python train.py --n_head=15 --norm_place="pre" --optimizer="muon_variant"
Each number is 128 + 24 x the weight over the matrix's rms, rounded and kept within 0 to 255. Layers, rows and columns count from 0. Numbers have three digits each.

# q: layer 3 attention query, 960x640, rms 0.084, rows 421-447, columns 160-319
# k: layer 3 attention key, 960x640, rms 0.0784, rows 421-447, columns 160-319
# v: layer 3 attention value, 960x640, rms 0.0754, rows 384-399, columns 160-319
# o: layer 3 attention output (transposed), 960x640, rms 0.108, rows 384-398, columns 160-319
q421:124124161106121147121104155118149134151091157139099103122079116134148141081109143120117167135136126159092150130128114156129154176149115118127136151130135178164155176106103063116126107115083096137119198162152130160106143155127193124124097103088087134138129155130117194141131138096114100137071161113139122125122095111117098125099163113148187202178165130130138135142118112104120145113106102124120119137070122103147098112156130100148140124113073125168120133132103153129128105142092085
k421:134120153101112145109110123136148109166109123122110120106137088159130121098100139080114127124139070147089096153122127131095122121130134130145079184104168141125106125128125115136128141117147113139157084147119139081120158163127109098155131093099175102125151130127136159143107134136081124166079112143149144127139106116124135144129116143116137147090086129139149162166093103119148116136139142166078110101099133131124133149124132129109141137117108117121153136156135124117158128133127145
q422:091145101100160142157098124137140105119107170147086095145108141155138154113108140109141117127111121139132143106160140155127164120134101118140106119143165156105150141084156160122185190098133176114121176088169111171130123124129120147163125110156150136125129140141101137130182153109079137103130152166121184150098101127096107118178108173108108116127084160161144138117149136091102137101109123149206152157157150098130134107151112113155130115103092183121093147145133118180157151156147090
k422:164158127087063123155137099171119106107143133104108124096079150120194116124119136129123132081126117159143133135168139116086125126126154127141090129131180128099116111128091124138173122109127121169126112113148112146144137159061119140114150134113141134083130140148127164118114098113085173110106144135111141088071139139109143160145143160139126117119160111146103120134137128125189138129137114144165119166155116109150125134170134129157163110143144124110144137107139143102180126155123086
q423:130139125102113177121158158138139113092158121155104126172166083144143153164164141141146152099144087137096136149138101157111101126126143145137149172113120074152091080145136117127106144114122104142113139103102118131123141121129099105097132102109150094132092145143167118093144134097118101150125151114126091105116113143151129086152118100132118110115131141132152144130147128116144096129154110131141099109102116139114126135099080119129126171130121119155145091118133143112120117140092131
k423:106107107116176129107137107082138127115138137145133111130100120140131164131129152138098159108146131129131176123136051114172087151116112117125117119107145141138136121135139144122134132149184116148133105104136109128084099127140163160156096097145121119097083139111155135133146117140125118127107151143116096122100166136140134118131103161176114124125154115142159122147145126140125120142133140114103117145148168141136090090159103135123148156144143124128088118090138151177119137161142141
q424:144110146111147132132136118120130164162120140116153122134132114068087096092114142134124163155108116130112106168138156097124136111131097123133134101155105117106091118106147116109178141152161130128127124151151155125113138143159105113114111127103095152130136116057121119177099096128105147138155128093128116150099118112144171132133135122114138134109150137111151164092113134156183157161119118140168116128132135129149046132123079158136118140194182113137140083159154138103117077102140141
k424:064117159147123137139127110119166086125167136132097084130159171135115146123153155138112124112146126149148127126129101140125139147188112114105117113120146125129124146055114141136096127107138105106072101139131157131122132120089112148098133129107118111127132152108099108152100109089155139139081089107122111135167122165114104142117162107127142129122150140102096141165165139103108104079108139105107151124108155131112122160124082105141156135139123171141130154137124122132084145142107153
q425:140111146113125114130117165138153107137080094075151106131149119105153123117178093175130123148183119156140136113127156174158143169073088139147121132129127148154105104134108154139105086079136104134082156129128112116121178123105156138101127075108165132104070131155122130133126140118120132167180160149166106164125131159129138109185168104128117059151175152113118113131125148148187096135110129127118117111131153133137110094161136147156138158092093137174136111104112101123149161165113133
k425:158076118183142115132138117168169138114143080139184159119139149128123144121129167115139103115103136157117109096142106123124165134103139127163148110110089109155116125205170099123127118149128191149166124147107098116094127114127103098110137125132096109192139132146136067121122120137175130141134114136161092124121128073139128096193121133149104135149145097112154159125114131108154139098174114108124117132191132146112122113160095133118142157115109149121140112121071174151114145112107130
q426:080132120154099140112099141198113180161140147089174125117140135103124149104100123054122091124124087112106125150152119193161139190119134135131155160136137162086119140140148093127110104118146124115160113121136139121135090139151158131160105120140138117122095149165122132115146152076138144080138111069102137078121147155166110159111137128117142113202093128108139118094099141160095122132140110135109138159145112099126141140195101148129134103146118125078158123104078108104135120174152110
k426:091129114114086186125058135133139150142133145113141085124106142104100036153137121102167131129152128133147148131149133112126128097093122122120127132116098128154143122116113079170144144125132123069128137112141159155169156133114104134091116131105114136066192144171093142095126151129123104113142158078160093137112133102183154121098120137086143139085135121089122111146143078125111142110103133160145144130167097105088120130126184115153144151131158113140129122108133129160108151175090112
q427:100102121129123085129095148143127087170150144092106109147107167112079139147111105097142135162100111169152140128124132130120120099131131177141070145172119124153133132106098086135114096123067078165078173156107131114153175125170173095170135104144132069153164165141129113136135115121132128127135118139122156107104140151100129102090115129131170149087136153108127103158111129116145156103160146167126125132117123091114108160116124126092132125133123148132099123140103135177145113101145154
k427:115134141101146129126142112109118112135107149149119091128130144144100105109125145113130101120140093123154095163132156125127067161095140128136135165163128128110122105172093138161119127137110115153124107177127122130130121133112143151127119125157162116136116125140109159136136145126121144100126109140171122138124115126181127186090162125179116085123114125112143103144141135167146133127093098143147129114113122071119167160118147156136109138117133136114131140124111134131176131146155180
q428:150119103110149181126160121116123117144098133164126117185134116088098150177083075163115140137104103133129126105165123102151158171154166139093153124107114129139134154121151149145127099145128141108131126116156136116132109128139086138117122099133161101087124129142112090150145105129103150098107092111134146131089123162171102146143120149133151121120165108099155168078116127135158085152150101139174138139142149102173130091143108165119112120113110148144105162129134142131126134119149086
k428:126144126066087122111115157140114155073160104164152131128121139084101099132120136115125109111130110147113099150151124126136121133156115115124119130160124110151175154131118135125114120140155128110139121139117135155135105120111150176124126136103134117105138120161112119146080125136119143150138157167167084127093138117129128117128137108142163132184178116099119133117126088142117166149124148126161136127190098152105062144169121103122093088122148131126084153131118112138101047135162147
q429:118131140139154133086107143130105089121175128164150103173140150087118113182121057089097132101142121088108130125093116133114086116151112127112119128125142156136122171093161101120145111126138116142156108150112183143130127177145152104115153133184107120149141140133160118166117149129166122094137173154135140128103117094159110167121113126132175097128121147174110108143149132131111082168132158193111134169118137086099107080096109145161148131133146093105167108104161142103070162114156113
k429:142112074116100176100116165120160092097093139099124111123126121149137145111161113082095149158157091119071123146102093106133118113116131104126109106102175121146095131120099158093118119112108134124151125126130172137107133117125115104073140142127121154145118114125124171122119112198109164173166123136086126142117052135099126141120138122124129138090157173143171109120113143116121107135159136145098104112135167108144143136095158143125116105124132087119155085117130157111159105114135122
q430:166097119138145111118098131099099150122127138132119172124060154141114097132125096147115146148100159140151123091105135120150135131139095163147116082171128109174124147125126116145149122142107117127161102184158115104118123128090135133155111140100117127154130109098144173169068113134133106160128132151143083194128110144139102118090145121134175143119144115116104092128125104134130172145132149132097093141110130123138109098114128121100124117141140083148141179115170152124110116106144105
k430:140131129122153137141164143123126148139140097160141139144135127178087126137111151142087129125107112157115150101117133143170148143120125157129157113141124167152121121074112136150098122154171135120171092104138125113114112088130067107113117143170129127135132148078111108162091145113109082160177160109164155110136074124153127116112142109102127140152103133126123143133100123163121162093088124122083110129100183088068157120129114127139122123093100129146116122107078117096127126106115152
q431:128100154105098124153106146139123129119150110110145121105107155146123167102163113116109092126136149154178132122102126138170162182124100148106146127153141151115103139094082123137134110147152125154132129085131169138108185143131140117126106147117127123134134155140100132170127176115108088114080180139169124132164080137157088097103132126157107177120105149119092157105133101108130168148125173076072097141097091112130098135109114129161101132180113091129124164152084137142154089120160084
k431:135095128110084142129119138123151137124125128118165109162123133120079079170102147124103130127165134106158106096104167092141126163138107154143137157106131137175138149148110117113132077128152121120145093147131135125087111161093129099149148126107117118116125115122150098151132130124129081121136105130118128100128126131129133087151118117154134127107120091128123128143110104156158110110121076129134129177094090131090109075148118155146115090119120121146140116103116118119176136116135153
q432:086161105106164159117139123139158122126108121092115114143187101111124151087125198111134140153162133160155140150138113138135101136104146111130112153122091118135150134115098155111077152129155118128103113103121114080122109122168149152166130134144108151162156113149105108079116113180117104110133135121088095171138150128140122152113114141128132125121105119132103101130115112085125117146177138143153106103153165122139109124081124122141100114148121127124177070144121168120147088106101140
k432:167129116133107157103150095119147131149124109121124109113112126087107108128094104138120107090133142162080108112139184126109133098126128140123123138092096166109091141149140105116105118113161127142102083145126138114089151138108159094122121118132127142118144100165130078174084104142104068107140114146101105118078138096106167137142075136142129127145128125136124111097093140160134129094121109118123132110165071117124162116166142117151119143114071157111207140116111143136187166136116122
q433:119157093133068096119132077129122115142168173047130129127160182148128120158147119148113154112129174134076118136148123108139137094101065123103115131113141128102091140157132123154162159065154175152078123124131161149170142105120078122116147137126130178154132140136122098169108143132138134103173136148127096123140116139121107121185094123112114149087082158121120147118152125089134160137176141113121144166135119142125128159101140149134148127118124115110126088158119128140144152110186167
k433:122111129141119155155135117142122157102142148107119113137078132119117098134099093119141130125142181100113099112138147123138150161145163099137151152103118103100116148123116147092145101082100146145146176096110131183140130148147141150094133090121137134142115103097112131137148146100134146120125120118153110114151131111127122157117180160083168140132114135135073095140114124157168101131164069133140106171126117152132164091149133108129139134134169123131133111138135127165155158110102100
q434:083112124120142110127113163088118102097121153150156129130123140144119106136098083117118140131141131104081119125132135096136109116172131114133102082109138183146106145107120131103163085149100098163161181152137165148146158153132137117136123094158078114168139138137172157135109124124134108137098158125117164139127131106098106127128151125142135095130173143129118125165123138090117129129126123187135115146111095103138110129126146125138116151128118133143153168133122132129133142094160132
k434:144109150114134102111140146089113094139074051137100142122163156179132143111109134108122163088116108121106168123127114104118137095122111141181105087122137082165070138149147112123111082134140095123141129086134102081123121144135152128125161133122156108114111150120117129138149109104156095131127122127121110127162103185139107136143132160165117142124173168113139139075124128081126144135123121154111141102102118133130170113118155100122122122127143108107139144107130119107132156104122152
q435:155117156121141084143127117146142120114094116148124166132126134113092114149158124141095132128168114156179089091115148112083077070147125104122110112135163064159151090120153177155134134152066109148137069136110124147105155120097116120122134139137157100146126128096093102116114138135091119135147163158147145118119182128140138130152130090139146100114141103173172100109146124162165106139112121141124106148145142149109133147132151166099152138173141118125153147105100144118111108132153174
k435:091118126133128065128182117120118125126102150153152142113144160176098146125149103135149143108116156090130156130102121156158137142137127149136112133145125075138103133120146123130155107116146112125117081139146155102139138102127131178186136155127140155121101121109131119146112089135132107133123090118113149147134117169148113166122178139150067096166187084150153110152124154145143140168134133112125142100166143124124113123078132140096141074126127107143120157136099137115120128112150113
q436:138105133135173115133148145119105154110090152129114131132129139090152122141131082140140124151126097098156138114115123134134098124098139128101131129111127136090158146155133163099148084171123141116146095108118097137098086160124126145109157133147154108125108122150125120118124123142104159107178133119131145137086117119117156115144131143090111099105144130136156146115091139115163086137118125151150149159106137129096158105112128113133121128107117148142141164095139108166118119147128111
k436:128123149144136112152124147133096140110122107095118125116133155111106132176118086124134110147092116146159104144134103116135109114106079110144126155179117158174090133125129129105121098127137122152128171122089144145111154116103131136084166133082144122089146136150136138149103104104125122128089158122141120117142151089105125130114111133113136155160193146121133166137122129148148156154123161116141139154108095126108109067159154107137137121089173104122090137127140139123116148134174128
q437:066135105077113093120142155134133102158105160104094113152126185141108109159169110109118115094146074111156158111089121132109117142132112133092176152136142175138133194139097171123132110095134119137109135151151136128160095171101101130142157093088141131150146097153113166182165116116128159159177078144104124120149121142102133144149095163155141137131121095093152131118112102107142096134126132155177159148116130163138123122101133037103136135136113121122093145127091188138115153165187136
k437:125105116087138130144124134151111086090078130145115110120122115096140154143126128116133119127134121111104079112150134097121121131113144096153128121101140102151116112133138113095117149143126127161094158165131135145121092146157083145063098123112147155138122137170106155120129122155123127153110112183148111153146106088110126112110153157141123124105112140131133115124095118125097141117083078112140132090104089138160143141113158108116146132152161094048147117151162169193139114132138147
q438:124094178098146159160131148120136157145148119115138124134131135088150152115110157123158146083137134179132117124125141176136107160128129087172149118116147127146137120089128144148128104100125098143147130142118089112099103180145152124137142132151153078130129137086118105075183118104090096154126134071143136105079132114182123134141113150087103174153127101167139155153120109133139130087111106135147119110141140135110092141137128126107114144130108090131128126131085117180133181149090150
k438:099107133150120090109098112134083145134175212134149121119091123142105105106112100111118113187138113081136159126127157164137101138126178149105101132114126126113122113134144140176117126149120151160135079234177113107114116118161186061137128132102065157129118155113139131126134127144164169075119120164101158094123137105181123140162156129137133174088172087126158150150160128102158052134138174124095146134152148131142104146165065154141144115160109131134153069084140150124099103168153131
q439:118158148111112114168088132131119110110129162144075064097128148114157147150152177121073114133118137108133133107169106140153111112147147161113171187131118112121145117120105116155131151125132141097179143134124112155151154151127143159118138111121124152135157134133157127097117146128126114153085176140146108150081094128125123123110120204156174140119120137120111146118130091140129179115126096099107111119086102158137103114109141169135119137143176121137096142156162177098130125158136126
k439:166075157107158168109154104148133144173142117081176147089150111129153151114188124109112144142124093140134167112123138162162166144146147140121102149141143122150173147102119127099112099087137094114123133160125146162093131119087100112066143129102111115120126166178179154079105111106130117187138160130076133088134170139122173125137139142125132152062134139113101191116107156120102103098132191096073164120129160142115106130152127098140124154105148149132137098122122106119086151151128123
q440:136113098099142132115127126129083099155111132170079144149143128147147116172164098172126153134145128125136136118119132119132098148178152115085168120068081139130154141139088162128073114101165137174158109122164100103127108164096124122120127110114144095117140136139172077163179140157066110130142130122102079125132139143138133111144133115171124093096167124099099116147180120160155092147131159117171115108156089140124115133090137155126107120148168123075112123065164159138088133139139142
k440:118094159093161115102128127123114140104113059162130172148154135121110095149168098128124147079128107144133107146098110108127107111123116092105091105089122111134101149117135149133139116119144152099134169088101160125128084180143094119100113147120116140127087113150166113120105102121125095198129169123122098160142121093121096088090096121126147121134148123120155129113126145155130188156112132127147158127144105122102112106124181146116151113167131090118129135107165070134144130124135139
q441:144113165145129135122112164137083151121172118160157157082137145152159119139180094106104151091153141066098134113120129172109124162161083151136086064132144144109150111125106116157153083107142131119113139141127098170130116168105168108139139152136125151098135169110128133110148161117089121142114123121159100130132124132108101123146148126098102112087185143130126130134131162135133140096138122120124130128108112180112135135177148128124162101181126119139139123124137142141118100151106136
k441:085112157159164154112102120118128113160142136158152148130124161114164154109104174103135134185109130119122119134095151152115117103116126134115135143112155099106105084168125172167146129158110116080168143128134127078132146124119141119102131115118113140143131170137170171090136153135199152123084131112126128103156151110147131104146129128129158125074104118134127178136139152130119097092098150166074094097111139095146110163114154122113123135145162115101110096142145147089098116114104132
q442:131158173129117091073145116141092138129142124127141135135153145127145124076093134097129109121119106128084113123094160137179135134135139094127138124078125096132133115161135124168174148155132153089147129105126178120111103123117191115088136135132120140114079140118149086092138133086102142128105131100137088104156134094152127143135108150124107131186110136144148148087118137123130094114058104151132103145142124117093126134118113115118112125154137098115163111084137137093135123121140110
k442:120163141112085118151130080129125086131096104124135136134115135116141124113124140155133101159141126139133111102152126115151154121136125106137085124078083133155096112138162164181129133179143153118124148072150119125124135159139112128118094114116135111106125168126103094111128161112096124158136132141115135141131132117117092105102154146167129134098154129116139114148129111121117144167116164130135124104084098167102141112119140144129156131112136083115102173129177159149111118134146138
q443:165146171127074102135096144132144157116159101177122108083110154166121110156180095141110160102142156112130130133099119151193163144153114134120128173105136137173138156120101078156127080136151111122126156118166118141129127118114113102135121099123116119125164165095139113160125154116122141144125119135168088118143141157103125100093162128168153141123162139104134125124183131182127106144130114180135073158099096079136151085135131159140091129137145150140100165052135148132108139107115132
k443:109142137079171116090140120120125106164133126083152139134131103113150100138138149107127167098128147150112129143142092103169160159110163121115101117093125153160136129133122139101112116124147152146189129087106120135113120164106099146107149121120118147128130117158136167115134143123118032158145169126141115092162103121149137121147124124160177104101116134123108139149137161137165125146121112142108101125125140116142104123134122142104146140072163141110110143106121098138132106119145104
q444:123142134138134106144170143078132108100187148146163116148151115111129158142115075099140108052117144090106153129125050136131104155152135125114134091157150077118156101087137118104120117108115108166142061129131207147118126129145159106101139144131127093128121139129126108090117108135122125158103166136147147126118106115171077116149122124136160119113107114132134113148161148146129112107147144138129144161144117163159110125113123118158106134129128096148115141079150174130082123136145126
k444:088158152123176149107093165121141134154115131132100134171133144126100155149156137136111123135146146105137146125098078114128138132122120078074119104139140128128124163097099149096118123126162160177129150120143140138118111134132102096134152190097165103119080155094179184167152087119118196119134131105100066113117156186086129095106084114103112117124134155106112121151155128112105104154142144162106168138084145138104126140113161126133150082147137119116111129091072163136143094078108111
q445:106096106145115126121174122118139143149141163089132111124182130134175130081102104144114127101145121153117107159124142119147152119126125106162133105141119115139089111163124086105096059128113155132145124120126125123159081142126120131110120150110115167103131121104112135124105097102138132166118101126126102116108146151101091109148149115142127140142153141088134151138134103184162112134129100101113113101150153134139121130105148097144144141151092144135119129137117129124139153141131133
k445:107122123146123107129133125130118146112172137089099120135167104115119127138141120123114099132132082141148135122153177152152176135110136110084168106075099141154127146137118139147094131076081159111133149140131137161159114113118099120133091141137111118159109107117103063115151142135185165125164130110165110144116117114145098146131141138121093149108089093097140129147126118112108090105150153122153152135118135167141139144147143146112134156146121141092114131141138168103104125124161141
q446:140140107107161109119110153119110132129100121126120125125116160101150129102167152139121131095126120124104114157080136138122161152132154088096138123111087150097131142168126109127139109113131149162197117123111118101118108160111104132140123142114111181104137140146164149119171086111141134173131128103144127098127157149077105117099172119108091103164156116166097121128145117154069140136136111154140158127100108139110147122121126062094087111120096145119164113148117150109163141151115109
k446:089119115136114118102119129140114119119158115144168103169147134108119120145137133126102126132089144127112121110106132101125167123122151122157080153135153131131124114111152143177132128133125085085116133079119144133132133133107184177104118102200079154154190135114114135088127139097152129112126132121121143129123092125133111118121099154128173098133137144119156183111118132110112119151141139130147124163089098123112128104150137098126110108146171133110147064129173111130140118124145166
q447:088102112110157138113121158157139131133126092137104116140101150112112168193149163145118161118103144147166173098119135129062100113109134134171123120148123139109124114120100158132169127108126152153145103158119118108106153157131136157163141177137125116061164138102145109130125113131086150113142134120148106150114152152169112137122158120118094096094133108129113154147093100131108154103132139149148098124087145142129124136129151151094141106129114111137099097124144143149161122098097130
k447:131079145167120133125126095164090130162163147115144101163099154153115106129107166115157125123119147143131107145091157149117093131122129141103132118170167170141085132147140136124115106149113117078100123159177116120140120142078134098127146075127097097112114142140128144104120128152133142100096134120113156103105122175101149174112129111163172150091087115129127093103187164125131110097061134124124122115152142067147089102157117086152132135124145170124160136163126145122136133149099135
v384:163116138150097137132121138120147146122145090117075099097137134122093103143161144157141152127162098142085150113161151143110173147130117128137121125134091122137128129163116089127099118117108147129130095131119174102139131135105135097141126128071130142114150104135152120128050145137125113145127145118089123159180134142149123170123130127132097159122101107114153140148112108134158137154120110114151140136075153144123143158128108142069133164182115080110133148133173124185146108122100110
o384:100086153117154149146157131128137129145159148146103129151126144166148140126149136117129164117103141125143111111125133150134078095123119110091145153147162117067130169101168153168146080133111106114114140117155086146108118103149149129136115146139118140133111126124133117153139110149146134121113115144115125090108120103134145110126081095133112140130148148110107123106140163132118132112148132074108125138144115073128112103128135106178131088103121134159115094147137126113131141081128124
v385:128135183104134143112164121123160126099113158172102128104136166129152142107135131127142125111122112150095118091143177178112171181148120117162099145124122124172115133108116140167155144084174142123152132153172110114152142075113128115096140101172107124114114176117133086129171101128176142128065099146099128128099115127131151092126122143118137205130141112152093080148151116131143107121132135108143142097081104122126109160109170129122139099156121105118097139141099140126123136141138137
o385:139122096138106143132125118144122109116123111119123087176139104120137108148107158177097096137174122157146126157155099102088070114129143158135103096143116132101183134107162105127113112138101160128130150107114130129117153163148126119120136122099134116110161123178127173144141146126139136121170148101130113113154132164138095155134104106122117102106092139112145152136112123107119110134128112078124111137163125107142160128156128127113148143126118142098152118131143105123137103133111151
v386:109154108142108147112098158075154138115104117141134130128095106097109124161113129090095100137095094117166115152142151165126142125128112122153123113131138135108131146060101114121117183125139135143135114089087079131131113129174143091134139111133114142146082125142139152121116114113144141141136072104111108137100148121114074144140153133156121145103144120107127155175142143133132088127087147122151122122127133124080096113135084123120119121114119100104171123175133112104146127129170150
o386:153087115138108115131155096181110131154122122162078123094130146159151154099108159145126131102144125127133090151121130114134092131114131140159109127126130131153129131127100150137100118113154130159102128151162129139140110134077143145137135080149149113111115145125118106139147091163144134104116177119135142173105114107139168124136129113142082122141141116134161118123142129116135172128175153149123139092176124139140130140088148147153142129118120112129102131103128140135152161096130141
v387:133162157130102134134123120118142120155163096127089137066169146110136101105100174109100140154148089135164119119120157116148154141110141144132103161109093097185171163114110170114125163096150114123113133117148123143131165118139123116070101147114113144136135112105122105147096121120142110117099104114119153126117103096139126143126123066127104103170132120092147157166117081111130083109106101148139148088168117129150114126108176124099120123120126180133151117105120138169150133148131162
o387:132110132109139160124149166137104135133115149141117141150134142138085153116097104130075105089120134113126141146162109103118137097154131141130131114139172128096098147140142090144113114166130119151131129111144098081128125128128137129103137132144147098119137144143099156169129123144118146103172117130146099132163116143138134124117095153150141121107122150114109090083147144141117133119167170141115114135129143140159121122135104151154144078116131108107129109130154117107126147154159090
v388:131128142118132087098114128123103093114138148150167088115115139120126127151175109151183086084145139135117147099166159125113145101088110120114148123141114091111136091139142120165101101107133122077133116141106091103140136144107112092137119150097149113113090117142077088141115145119083136122122106122126120137161129061093136120118139035095130125121114109158149163150129109137114107156132082182127133138174146110110150172132106111088123114141111072107116140146139154156174185113132108
o388:104153121125128100109147143104146179131120097107111140120095081135112157091101100109114118150124130132113124147117139171140182126155097118148113099115141157099093147186143130121167171122168142146147126154121159132113132099121160173143109119130130146113116131130184150148120091119128109107123139131123128142117128152140131149133124152145097109135140126153112091107095145122108153088112135096132113119103132106155155082123135152146116103128158143123130105150130094146126097108110126
v389:091146105148107142098110116136192155128123144136150102158161078129139117150093125120119096157124146101166110084135169125169123131146097166125150107128106134071141110167140126140138130103130133100140096115175145140130125124111140086107111130169128130148123124132185141060130108128121124117151105137168153061064104158117114130110138152133101121128115129141150137136104148120139160167114181133154124114112082103114129136110151114128131098147105114156140096140126088130130153104137145
o389:150102147134117131160136124147099111121118115112147101107112149140127162098135110166164127127136129172111112171110114118163147115132125105123115145135172130187122124083124127095116107165149091132139139095079112119145117127139093186120128117146107120105152134156091130150140123142120127145091108114136087094124137142156112140140146096156107126171114115156083122173148110108126114097117107128117136147128127135158130113106138184125118138106185133109107154145123128137134123154138115
v390:131129142137138130121157130122108103148101106133101191140064119111100150103172139136122131096163114106126146165113101132132108131173108098135127103189163097103147122128129104129123150148182117130118124133126141151174151147149152123129092139108096110115112148101075126128125125118149131138118148141140148116129146129141141172106103135114164074140119162167136098152141137141099111097126140130146099101131148090146124128107129173129140117114155152104111120088077139099112165115102119
o390:121127116130100145124133133138147152116123135149123129142091108162100109163083144145095120133084101138134086093136146151140127105128151138116119123112125165179117150120155116114131100109097114128154162112090106153135134140140083099122157117119164127139150089116157117074124124151151132114154092144120123150157138140135123079153139141113121123202116078051112164116116146164134143132125086144102121118144147137166117099120140161149113153136154117167163153125181149144120107137138141
v391:122138192136168147148129128140136135118118168135103151129125181091103104135157158133125125098170119125137143123107137173155120149143092169134146123131149091166108124117129105128111147120148139120127097148082102147114134079175153161135054109117132099135116106108130087151141150064127098076108122132173162121101186050107126142124118113085128101137147102111126114133125137106102119140113125103147108144151123131116080153158121135090100124104155125136082110071083148110136109099176149
o391:110141111123128107130131150138157135101121113135128137161114072168114115102157105146154135156120141115130149126159070114115115116143147121117128132126125142117125117123152134118131127122095149122129128155117178086102115128093071144118142151121103169141137117136104166106136115178141118148145103113121087126176115191121095100134105112144141118075098140146110161141129112147119126154134124152107117142120136199147173150126131145107127144137061135120154109146129097115117130118092125
v392:132140087167160091134086137128130111150143147141160120132135110144152138126125184070132146153101163147134082120113093142153145123132143096164133126118120142144141128080149116162112165112125123116086140094122149142104107114105105136151155138119145125146163107119096113125096110102151135093108214071121106115102122149133123054104104110146165147124126123098144108103099108142139123164147152150120144124157147157135161106139110109180123115128122145133116110154111101105072145121125128
o392:121135109140110120101108107104114145150122107116133109138104156139126132133110127165154138141148141113115149107127119077121122113120142157134103107142085131104153131166112123118130121128129137118141097168146144106121179117144149126093091128144147108117078151116121125124144134171094110166141093150142103154134127164104154140152140151115097115112157132106117118113139092106126144132130124075107086138121122127142132138129148129127120143153119132169157147105111146149161114130136110
v393:109112105129066116171120117147161107128123140121123110134134075152116127140180119108119135129135118179121106135138103108113164128121122131096126187147112109159132088123124109138116079157105127144107115120167134073153116110100165178178171149122151134128174114141144167094139137090143172085137121129129135142122114141118129149102100103119102131103147128155104152097125145162149128150123127094133113118124144116113080134104132158097122121073135151120158143161142131126094091135142142
o393:135135145114170135122113139117126126136163158152147133141089138106160153118130124112136167144155151115107115102113132155185118116120120114096124118142126161120101126141110124107136178118142125135127132115090132141102136170143122080101127125146108145112119155120142097149142096126093147134132141084145133132152111117130142111136119146112121137116094125137130140128163118137148121122106135152136150137092128126137168129149092095157140130182118104142138130119123128130114148147127142
v394:128126139131138126115124113081127151102136144157118114110137121157160150146096138141175120139148094121151147161125158155080145079118111129133095101128100131118133136126162102134123145119123122101104154097108164133147149099140166151138135129131125112131077146135124108097110137087170185129131118139128138132132096108131132139124103118081090126118133117129116160110119129128099158116114147081125130139137091107140149133160146175162127121152106123133114139082125079108160130116134131
o394:108143106123108133144115122175112094099121128098132119120128120129072125105123142120108157096127147173132117123152123121127082110162099135144116116163143128152119133105098095135123133132113167099156082127142118146109155159140116121090116148117120120148164137146132123173132092144123118135104094154140126072137140141118129127112142152160147103180115113117121112110168125127117147156202118127143122151126150162143175110114119102113102157130133150129127094125134162140122106141102179
v395:139100145099086126122130150164084085115186116112116099108151150109134138106142152131140119112155133124128135147126100162150072139160185129137107132144121113160151145143150158145090147175140112148095139105139130152097095156135133128183098155110127117129128156144117116165113149149087119092137116173106151139139140117148144144120128135136081114160146125120126186142122076121072133113097100109170100126121119150119108132152109155144134111166127102100147080154147165171112127109139133
o395:140148150164128141116151084145143187156098160126106129096063120119130105131111131145151114107099144143122154137163150143147155124103082131105157104112135166097148122101144095149143144128115100116106100146132148116153117123107113137096140133128121141121150116146144114142114120105178117169117179127125128136124134100114128169102133099081151167155140110137138107111140147123140136107175114126072119133162135093141128081146150117105139115125122141156123174154079080112140130161104149
v396:126140157139135185144177165124156164128177088129119148165161102103161125115147101100133094121191112131133142072103103126141134107131094122120140092160164136129120121102109139156167141134100112164117153104172111151131184104151147134129150143124122089142088171112145203113183127117146135104146137101142139128106129153120134170109111107131142132077092181128169122173149133142102164140119105120154097135131130125112128120110126162113095098106102107154110182103131082115156113096111146
o396:137130102125092100116114121122132144087111142149144119112108143119095163146108115162152153139111125161100122169140095130159118136116131130124117160188115116106131141099115099124143133114128159095117118158082150111138150193134117104139120098095090134132155099144130092116139119126088129105117134138134142149114097119121115107149149145133136165145109098152104129122087105117145101152120148120112157114126172151150153135131134114159151181162106136147182126143141180109116146141128128
v397:111114151155151095142073123140172115110090142096110107116129124145144111159113154100092118127158104148115118145141110116137094127135120126098104127110125134120135110124204113105087139130125107120109111145120154152095110101130125113102089150086114166099121156127094129120120146119117135122158146124128149131133184126114127155183127107102156137144123161125085118133101124106152118138158088113128100132149081145168112134171123139147129144144134138134113127159095095151135110169140152
o397:116132095115128125114148139098126144122168129171143136130112140126085148121129112126148134127147138120121101128155116164127122092150144106167132154159136131163088122133086103127128133106119132151121151118098102116128144149127115168138149129134131138111157090120120126158124122119145134136142136118157124134160103148128121116094133136123112130132144100131133156162162146159087131115124143155115162142103111121106100142105137137118138146140128153131127149108122173101157137140119138
v398:110139135119162134182096157135108107114112119118172089074138119122156086106146128113144142098183131117163152150156136119115158163163152132119130127129080130126112101097163120145115102144137150164124158101126185166130130092103135116149109116115159146162135110150100137161119133100113095141151129108145125107047102160098086112136123154143140140152122084143128147112112121122159136125170129113121134129132137124167119125140148088132119143108142146110164113178119107112132115147129091
o398:129137121155101125111155109128156107128105160133133124146127147128132166151122124121113149123095102128136138128097167127090117093123088122146134156140147106129103137119105095147145142146114099152144137164164101097130157155124115155142128148095108137121117104108138106172165134149166147118115149112127129094174152133111124124098134132124096142145134135113174126138135107109085113093121082129132126140116135123145123123177121128135133093148104097134090119126143161090098149136119162
v399:116115139128101117114113127127123120136121148125101143119135126100109087137134146188097101144121182103102121077129179123129114144122110153127145131148135078150119138127139121152170106104127177142103097121152112126144132133128106131124142113137173122127146117127115106119150130145169101137112072110161157133149147120080125110104074160092116104146103092136142151156113096098114087119121122152137090126149134112119068122139099107109088109121111174073173137113135127103098149147107125